Each number is 128 + 24 x the weight over the matrix's rms, rounded and kept within 0 to 255. Layers, rows and columns count from 0. Numbers have three digits each.

# down: layer 9 MLP down (transposed), 768x192, rms 0.0535, rows 705-711, columns 0-191
# up: layer 9 MLP up, 768x192, rms 0.0531, rows 706-712, columns 0-191
down705:124175126145110110150122184132125136147103123147170110169133117136116146112047118085135159077123144083116148111119142175144145092147118099117154122109176132130094144127069118092154142171137131122136109140126138140179096118132119140100099141120134150151135134134147130130061163138113121102107138094124139138103128156145106126106121136134119115174088132159124103123134126095128116164073168165097144114150115111122130149168112133094159129128120163121124112115094147143127120160137133091102121113104178112127109151072147090153112167148151144118137096114146122093133056189129106093
up706:145138157099111144108139148101132149112120139162146139143094126143155130101128136109119155131130109122115160180136118132123146126128104096082156093148092129118145164103098145113104131127139123145128156151136147085108140140135113131103148133154176143161111107174079137100136100124138150122091165102126089133159150137149130108114104076111126138164128101128074103147164088142091108103135165075143171122177081127110085146152128113109154160158120116130120124119162111100143086148140159128100130107197120084171127123126112105130099107118095122143116116114118107105109088112133081123
down706:138107152151098115074154145124113118125103110107121136121096134166128178133133117137145151096124104140122127131153139113157145136104150134098116133109157131156121161121148134151142132096128143177124139134136112139137133145167141135155161109133136127140093141171116125139105101104118125124120132110126103188160162103141120136137114134145117138148172135167108118055162133145142130086120146074115106126164154150109125143115117125122148140150150077119164101090105142178144112171132132122116128125115161100130125123137106130110102143145112089121135122104153098103128181080152128159
up707:135141154111164125100130158147113113116132122174141165108122146139160142155120142108156118126117124131123099085097109135158120154092129145140094123082101137170087151164153082146162139119138167152104141138148160092131099124112141123140131113093121130126149150147115093131127137140057098135086143115118108126135158112157080115101137130143128132132111155118129139134139083148138081144123103143122111135090121132117100131150146132124154101147138111128120140136147100135105084122168085123128127102166144108129148093119136117117119144102125111110151180109128088161119125124144146143
down707:132121099158126113134110110128134145135139170150109121135132099123158147138150135111121112122137147158156116153114113086121106115111159125131148184128170144115094103132129127120144116135132152131126120107082131124097100112078110161109164118137156134140133085127142098147145126123147165104144102123099153091119170185122085149146106136113130121161152112121119135112131149160119145129132141125129115136079136127091116100113135101124118133139130129104113139146098160135149130158123136113110115161099115143116124110106172105100166090101134080144142129143121134117154135111099091157
up708:166128151132145064125106109084140084118153113117116101102144141074108128092175123142128114127122136133118122101114117138144118122128112124133133166113142132134157166181123156092157117101106133094152091094140125100138162159115144096146137156129117123113096135116093078152123124126116131102152119132130147120153108162138128151126109159132072130137123141143154125132136122086158145106124117117157120164108117105070088106096112135093107095089131112183117146160172129188155128111132147125124113111162160133134186131087124127112079130137154129180152108128177150079132090132082148111
down708:141146154123104099134124103138107133140112105147112139135125100096150150088162170122083147122161136134126149158132115119157099122176128105189152126092082131135112119138172120148116153132107174098087081167145068121105140120137114095170163127148171115124191109149143179151122198121146114148135158143125092170136133140139132175143123113157102171125123116153136105132085160120085131118163156107118137092158112151158133080104135202150091121123157140096108147148111155101133123131130103081111147150149164128124117130161099102119103098131091155173119133108144115147134123111112121145
up709:126105144090136125107125136144114129112108115119095123134126132108159120151129145080141138150094160116130160098139185076148092115136108125120149138108116119157147176135127128130125141093132128131121075072140102136126164117089139105107123065122148162098119128101128155154170161139120121089130135131136157095164117083124097146119119180152111187137139141094120105133118168141125116119146131138104175177133108140138077161112127130130135149198167133110155084110140123159114114105134144134124126122141111127071098103149110160115137114148157135097095106135133085120132128125152105073
down709:140110133125119145139112078113140117127135109132116191153098113139128163105087147093146110126100138102097104108071076127132132161121152155148103202110104129111137089149164127141149145100112149126148134105133127112120143161155144139114113171136127144137145118078107091123158173098097114129115129053166149122162168147096142111147112110049134114095133118120148126152099116103117085123126099131131131137103098142143162111107170100090139108117099101121181159116131158128112099109189135159178121138095115149119104117143118118096187122123154115089147130123149100121129128121103129124
up710:137134121118148081122147152110146126081120121137083108129100127121131127128129156152132103121124177145143110087136127143129098111148196145141131116116117146129157120147083095128153165118121121134176101088158099159147155175107172075110116140136099136141128117152196092125132081095087108114119137191204131112125140147129125087130085080099142131107152147148134139094122116093109132144102143134145121139095161058126158178125125131109142081139145129138162133099086156093094135129109152083151151122147119142139136107067120153140188098122133127141163180109126171105131110145149148156
down710:167136151171137166117149131161120152172164106145145145099125129134139139128146106146114121114081084080129156129127154121111157090104131106107067159072130167139103115185123143158071112102181113110046123130202099136128129121140118140109125119131134128133176169124117117175130124137151132125115143155101118118076128100152120155127177116114132087109119180079097115129141121086117144119112132119117145134118114162177131094086154127150116108136132085077187108170128147120087081157119128175120110124153120138129141097115106112145159154137143146092117132114145087119091163121127111101
up711:139105114092105126115152103116107136138131130129117157115108107142153146093097152086091127109149141155147161076119105116125175147127142175157122147110123099100117128095109111139111104091118114155145137132096131108142121110158175170121138128161140127169108105110114113122124140099101100153099128098141099154141113114133115140129132121133173152134122110116133093114136106147109139134115112102118161070099108099133155112141102135121171147106133095133160103116125139104099155110114144094129096112156112138108116135133174118115111114133123110116119170106150130107131131149126168127
down711:137145111148139125173120158117109119109114109106109115141130119120094114160150137127143138125076126124158106146070130128119123136121145154092132118136166134133125116084123141068131085132124163136119103128155115153106177116106151128155132143132147099135094155129138135157119096113110116104119114132144151124112161144103118124135124118127127135083181128136107097130137120117139161108131162117122132107175165148115125116127099106124108170131168156139109105101136097111127117160097181185112150140183134108115141171081138107104139130076123107102099169115114117117144133118137137104
up712:115083139128122141164131170142164107180169112084193132119112115163129143073111125160128096191103098101137104120213132133027139126101100187122131118116104126209115144087157107082103159154057126100081114135144156147134100149119092149137082098144109175094129146097157105134146144108173124131125085134140155155103143152095087106114109093088063097215178117121137117126148191105155112152164119183118096139114160138093111148164132124104131150124093108130079126147064160098122128177137167185102150122104135102083159170120133102087142067074100126133139193101072085137152175170111150111